Weights of a small transformer language model: vocabulary 2142.
Each number is 200 + 30 x the weight over its row's rms, rounded and kept within 0 to 999. Layers, rows and columns count from 0. The size before them is the row's rms in percent of the matrix's.

# up: layer 11 MLP up, 896x224, rms 0.0995, rows 494-508, columns 112-223
# down: layer 11 MLP down (transposed), 896x224, rms 0.121, rows 494-507, columns 112-223
up494,097,271,224,221,232,200,243,181,204,184,214,175,222,184,252,218,196,166,197,155,196,244,185,254,280,185,215,185,218,179,199,179,188,241,169,236,162,221,170,201,246,155,167,254,183,221,204,151,209,192,238,222,199,194,162,188,234,233,256,231,183,223,200,161,215,165,198,168,211,149,191,220,258,193,255,228,226,184,168,162,188,171,194,213,232,209,188,213,216,188,182,188,245,251,234,147,200,205,171,181,216,219,206,202,209,179,258,188,242,207,266,171,210
down494,099,176,155,225,171,213,205,201,198,167,162,236,214,173,218,153,231,232,204,214,213,198,192,222,153,162,241,171,227,211,223,230,190,179,160,181,188,174,198,184,184,164,126,201,155,188,140,228,169,147,151,160,163,227,174,231,180,194,201,210,186,206,203,178,183,183,131,216,223,173,237,191,146,172,213,216,215,175,217,170,214,254,177,125,243,186,276,217,189,199,187,198,198,195,150,198,282,243,196,220,168,203,199,220,233,232,185,225,193,209,214,186,202
up495,095,207,173,223,194,227,172,210,221,200,220,241,169,208,220,223,189,230,161,182,191,205,210,223,202,183,231,197,237,168,140,155,192,220,240,207,188,259,207,178,207,222,166,197,236,202,203,132,212,209,147,223,140,171,164,218,165,200,195,225,163,138,203,223,171,242,154,242,211,202,201,209,206,254,189,180,207,189,231,195,184,180,249,165,156,230,182,221,190,176,236,198,228,243,210,212,239,150,227,226,168,224,221,170,212,169,209,206,198,191,257,199,210
down495,096,187,206,165,173,222,245,230,194,182,166,231,146,266,214,230,166,150,175,208,206,210,189,191,177,205,185,189,179,201,199,184,121,174,191,190,231,196,181,167,229,190,179,198,141,189,189,145,147,198,253,186,192,224,186,235,200,219,211,187,222,220,242,209,171,167,252,208,152,207,203,167,208,197,197,168,219,225,157,215,214,249,222,195,208,177,183,210,269,259,240,190,214,189,275,221,188,223,224,180,219,166,189,230,199,166,153,202,141,173,212,181,197
up496,099,177,207,181,198,237,173,228,227,133,236,220,218,146,216,197,206,248,150,213,219,190,241,190,220,180,195,152,224,187,198,266,194,176,155,250,191,175,200,213,224,209,202,172,217,197,133,205,216,201,238,232,174,198,186,185,195,217,215,207,184,215,219,207,222,204,225,198,158,206,185,178,258,222,151,251,231,235,219,226,184,203,158,215,188,147,170,203,197,251,216,199,213,175,142,163,135,199,200,235,233,246,195,192,266,193,191,210,182,180,174,197,174
down496,101,144,224,211,189,229,157,183,255,174,128,230,218,151,183,172,232,228,190,211,225,184,248,215,172,229,197,221,258,238,208,207,265,217,206,185,181,242,236,136,171,170,215,206,151,242,182,211,208,224,205,154,166,169,237,195,211,221,211,220,175,165,176,201,210,192,200,194,223,198,169,223,208,198,226,210,132,195,213,176,224,261,135,156,251,223,224,204,213,211,223,199,172,242,229,175,172,208,169,217,170,174,213,220,201,219,209,202,156,222,206,165,225
up497,099,138,179,284,205,207,172,202,205,190,202,179,181,248,236,224,217,229,215,204,202,187,197,193,220,208,185,176,211,199,178,169,245,226,241,221,210,136,216,196,220,196,231,189,229,242,247,141,198,177,218,200,272,208,132,183,234,207,192,155,192,192,187,225,208,172,205,197,193,253,235,213,208,176,178,231,185,137,190,185,265,157,249,159,186,153,253,250,211,199,161,229,195,171,170,237,171,195,205,205,224,199,273,158,232,242,260,243,210,162,189,196,187
down497,103,218,202,133,233,200,211,182,186,185,226,217,158,203,193,198,170,186,127,204,171,173,210,231,206,234,207,226,152,209,213,266,224,157,186,216,157,151,194,165,240,230,167,201,184,227,176,237,261,195,180,185,167,187,178,176,170,163,170,199,178,202,142,222,227,203,198,158,188,145,230,156,206,196,209,205,156,271,211,191,217,202,153,216,277,228,228,191,208,195,222,197,229,170,242,205,223,226,233,170,170,200,185,230,222,140,213,219,182,154,263,188,199
up498,103,190,198,187,166,203,180,229,202,161,204,137,229,217,218,230,201,187,158,197,205,234,223,215,233,213,177,200,240,151,185,173,187,195,220,244,252,192,192,214,148,179,181,173,215,195,170,200,164,184,290,226,139,229,185,207,201,245,193,192,201,196,233,227,206,200,213,183,180,155,152,137,240,219,222,181,160,187,139,202,202,195,204,207,243,245,192,196,189,147,237,234,212,204,231,185,207,223,215,190,244,169,241,253,196,234,190,222,157,193,239,175,206
down498,099,166,196,143,189,172,163,156,215,168,193,175,153,245,219,267,203,202,193,204,194,197,160,223,213,213,224,187,216,245,161,203,212,160,240,139,170,193,220,240,179,241,207,219,261,196,189,197,173,220,210,185,183,249,220,266,161,204,226,240,251,204,187,243,208,174,221,180,142,223,218,201,222,204,216,234,249,231,194,176,165,221,171,198,233,207,175,178,209,229,191,228,230,177,240,235,201,215,173,245,198,179,212,186,150,187,202,230,213,162,172,194,226
up499,099,190,195,212,231,193,198,180,221,175,198,240,203,188,219,201,165,226,211,279,176,203,235,228,181,238,218,143,198,160,202,208,158,201,126,159,156,203,210,208,203,242,185,222,150,170,118,215,227,202,188,204,212,214,256,173,168,183,141,212,240,207,186,223,191,242,211,215,248,195,177,217,207,217,163,251,190,181,149,182,218,204,234,227,185,223,153,214,250,185,164,238,196,194,240,249,151,185,184,212,226,203,204,218,182,223,192,173,185,212,201,227,230
down499,094,215,204,198,162,138,154,148,182,227,203,184,211,215,213,190,187,122,195,190,132,211,225,211,217,212,260,212,184,209,218,155,220,200,191,199,212,200,200,188,184,188,172,208,194,222,272,202,173,139,223,202,201,181,208,190,211,230,163,155,212,211,202,163,188,199,225,194,207,241,187,208,200,199,239,134,195,239,189,186,191,213,291,239,247,187,200,124,193,177,211,231,234,191,215,118,160,220,169,229,226,219,256,193,220,221,261,168,207,180,180,214,183
up500,098,259,216,188,211,217,208,227,214,219,242,222,189,178,184,139,153,221,239,156,204,186,199,196,239,223,164,237,212,158,180,204,220,213,206,209,218,215,202,168,206,194,176,266,207,230,169,168,170,207,171,156,193,226,235,165,201,188,189,158,221,252,179,212,169,215,256,197,187,199,200,226,165,175,249,179,210,170,188,247,181,272,140,156,183,201,182,220,202,261,196,169,213,234,148,182,211,203,277,248,165,210,190,176,175,193,194,191,139,209,205,197,224
down500,111,162,171,183,196,274,202,211,196,206,225,191,220,216,246,203,204,193,236,160,182,196,158,131,216,215,202,243,200,136,162,197,238,217,215,204,195,242,197,180,177,217,204,236,170,255,174,189,164,183,188,209,164,270,210,152,157,201,160,201,229,214,201,203,235,222,219,179,202,220,153,208,270,160,165,201,253,169,228,231,233,225,168,194,162,201,239,198,195,225,153,194,246,184,173,97,191,201,211,223,136,170,204,191,156,178,157,194,169,157,188,207,274
up501,094,193,148,200,168,250,213,262,172,200,208,212,154,174,177,244,209,242,163,237,186,208,199,193,166,198,181,201,156,212,136,233,201,204,193,220,256,226,200,179,208,197,218,230,185,181,221,258,192,177,178,185,228,176,194,197,189,191,148,189,203,236,221,194,165,175,194,221,220,208,150,153,221,173,168,233,180,219,177,193,261,219,212,189,183,200,164,215,233,231,186,204,219,200,256,235,130,220,161,170,207,202,170,213,237,117,195,213,189,274,182,203,209
down501,089,215,214,167,195,197,198,116,222,183,184,171,226,236,173,165,240,167,205,144,223,190,199,194,235,248,206,182,224,192,253,178,208,185,206,207,156,181,204,185,191,226,159,170,195,217,188,193,193,238,231,206,237,198,188,224,243,230,229,243,155,168,198,206,189,157,234,222,214,200,192,279,190,195,223,153,248,162,163,168,123,176,188,234,164,228,196,194,220,186,225,198,189,189,201,192,284,217,215,214,177,164,232,200,146,251,233,185,211,157,210,173,204
up502,098,159,251,210,204,208,182,192,159,185,205,235,228,190,176,240,198,234,205,175,139,189,212,246,218,161,145,187,233,195,208,227,246,222,176,178,203,203,184,210,208,239,163,203,223,200,252,258,193,211,221,187,252,224,144,247,249,176,204,156,155,221,223,140,220,204,171,149,227,212,247,180,223,203,187,207,177,155,210,173,254,173,208,223,169,193,190,227,230,160,239,183,170,228,152,184,202,212,193,259,172,194,234,196,212,223,172,216,207,199,162,183,162
down502,106,199,185,211,248,185,260,196,213,188,242,208,231,206,181,184,258,145,184,182,183,185,263,177,204,191,195,165,221,252,213,208,145,237,191,185,188,184,206,224,186,192,182,205,206,254,229,215,162,170,205,173,194,251,194,228,177,173,217,213,153,191,195,238,172,184,251,201,208,180,219,189,229,200,212,127,175,213,180,153,199,203,189,175,226,254,191,226,163,175,212,226,200,192,171,197,242,199,228,195,198,267,172,190,225,168,222,198,159,205,230,170,177
up503,100,199,215,179,222,190,165,185,275,224,193,211,208,193,170,223,215,198,226,269,182,200,200,195,209,238,141,240,200,197,174,215,179,229,231,206,255,195,203,150,174,161,205,222,203,193,177,197,182,186,212,167,195,221,171,233,176,201,194,208,192,196,182,192,250,200,237,209,197,201,236,155,199,231,172,169,224,176,207,202,269,221,226,233,231,212,201,184,197,237,266,222,182,242,245,228,231,243,156,179,209,235,242,177,186,186,229,178,168,245,158,190,220
down503,099,182,227,189,179,160,207,159,210,208,212,225,220,172,197,135,207,203,225,251,180,212,205,168,178,177,208,206,178,152,196,206,161,211,143,180,145,169,213,156,222,259,167,113,212,222,239,204,167,175,213,227,196,215,210,155,251,191,238,154,224,151,189,156,224,188,185,157,222,205,218,203,161,180,215,185,158,200,181,165,194,177,160,197,210,231,128,235,183,156,218,255,215,200,225,178,191,163,217,234,217,135,214,187,193,152,165,193,206,177,229,185,246
up504,098,209,138,201,186,168,235,165,166,243,162,237,204,279,236,218,181,176,241,212,199,195,222,202,228,225,190,172,250,209,230,238,214,217,224,211,243,198,189,182,212,167,257,193,224,180,185,125,238,179,220,183,236,161,157,234,211,197,177,194,221,207,143,203,189,216,252,197,242,171,169,175,232,173,156,270,158,183,182,198,234,203,242,178,200,184,221,203,185,188,192,205,224,218,191,173,196,192,196,187,160,227,286,179,138,193,239,188,205,214,182,170,182
down504,100,158,230,238,209,235,159,192,201,208,214,137,183,201,172,157,239,248,188,215,190,224,221,237,186,221,215,220,162,232,158,228,178,206,154,223,209,154,198,169,210,214,180,196,214,228,215,241,219,249,161,286,229,168,217,195,186,170,182,228,176,228,212,204,164,190,136,197,148,223,180,235,170,232,177,178,162,189,192,144,187,233,184,172,170,216,143,243,239,187,174,223,229,207,237,188,220,173,200,223,193,219,182,210,278,180,210,210,222,156,223,213,240
up505,096,224,234,208,187,191,170,227,233,185,187,186,231,200,202,202,199,265,208,184,214,179,165,261,184,211,187,177,168,224,203,249,199,189,209,155,185,205,173,178,209,184,242,200,181,175,224,189,169,176,201,235,199,175,168,159,196,216,189,171,173,231,137,182,186,160,183,167,219,159,198,212,226,156,124,205,196,271,225,218,215,188,212,233,191,206,167,240,198,184,140,174,156,173,208,191,216,161,256,233,149,188,236,193,230,193,196,238,229,169,217,197,198
down505,098,189,199,197,179,180,191,219,178,205,193,168,218,192,233,208,244,185,197,185,236,187,193,246,189,242,187,201,235,225,209,143,234,195,232,249,242,174,222,172,256,256,182,200,228,162,229,204,173,156,199,193,171,163,192,206,212,224,231,194,270,264,253,221,187,188,181,211,194,218,191,182,180,208,243,222,229,188,142,200,134,153,172,144,216,182,152,226,257,228,234,186,217,225,228,245,163,206,179,163,152,234,138,196,188,210,170,177,176,166,224,198,147
up506,100,255,243,231,234,211,160,229,251,189,175,268,198,190,169,275,193,207,250,156,175,184,196,211,260,198,203,237,226,216,172,205,188,210,225,212,238,177,122,193,254,226,206,218,177,185,190,185,151,176,180,154,180,144,231,222,217,216,211,223,226,202,141,162,191,201,179,173,230,231,189,230,161,203,226,180,184,166,194,190,143,237,212,178,224,153,166,276,168,200,229,202,205,203,194,140,184,193,137,173,230,172,185,181,220,191,146,182,217,187,199,212,250
down506,098,150,244,184,162,170,215,183,165,211,173,225,171,187,250,180,200,143,187,151,156,202,182,204,185,201,175,185,170,268,179,225,168,153,202,195,147,195,220,231,223,177,164,212,206,251,198,189,188,253,206,189,232,174,202,156,224,196,212,208,229,220,168,247,176,217,192,231,161,242,203,214,179,237,221,165,230,224,187,240,199,110,226,196,184,261,259,204,216,196,189,217,179,238,217,199,199,156,236,172,195,219,193,199,157,227,227,175,209,246,242,172,164
up507,103,237,152,206,173,246,234,162,223,219,178,211,237,228,234,204,182,203,227,211,178,227,187,187,228,240,181,222,156,194,224,219,219,178,151,151,206,209,175,200,208,169,240,144,189,211,191,163,144,230,212,137,179,226,217,202,174,177,218,217,212,200,153,205,218,255,225,174,255,247,219,237,206,187,143,185,206,211,228,164,220,274,228,204,179,266,241,165,174,223,187,189,192,190,216,227,212,200,199,135,221,180,158,190,215,243,251,197,215,215,196,167,159
down507,088,171,225,159,228,170,199,240,172,178,241,222,208,179,158,195,228,208,180,219,213,185,228,271,159,177,220,196,219,178,174,184,190,219,198,249,189,172,225,213,192,248,132,232,193,188,232,235,225,163,183,292,233,166,170,202,223,210,189,199,183,214,242,208,174,163,220,238,174,172,205,167,192,200,169,218,174,214,197,178,172,124,146,159,177,155,170,213,229,180,196,205,178,226,182,211,137,207,217,280,202,194,232,185,178,161,150,236,205,147,181,213,250
up508,097,175,195,157,153,174,142,202,208,203,182,156,202,182,222,224,243,218,171,190,217,204,272,186,176,166,212,211,208,262,212,175,214,170,213,222,208,215,176,179,238,234,203,220,191,169,225,175,206,175,197,159,213,174,212,201,207,225,198,181,165,168,223,228,182,249,141,160,239,221,197,197,148,215,176,190,181,198,199,227,197,186,182,223,195,238,171,249,252,156,225,140,132,185,216,196,196,199,205,157,165,191,167,214,193,198,204,163,174,128,263,170,233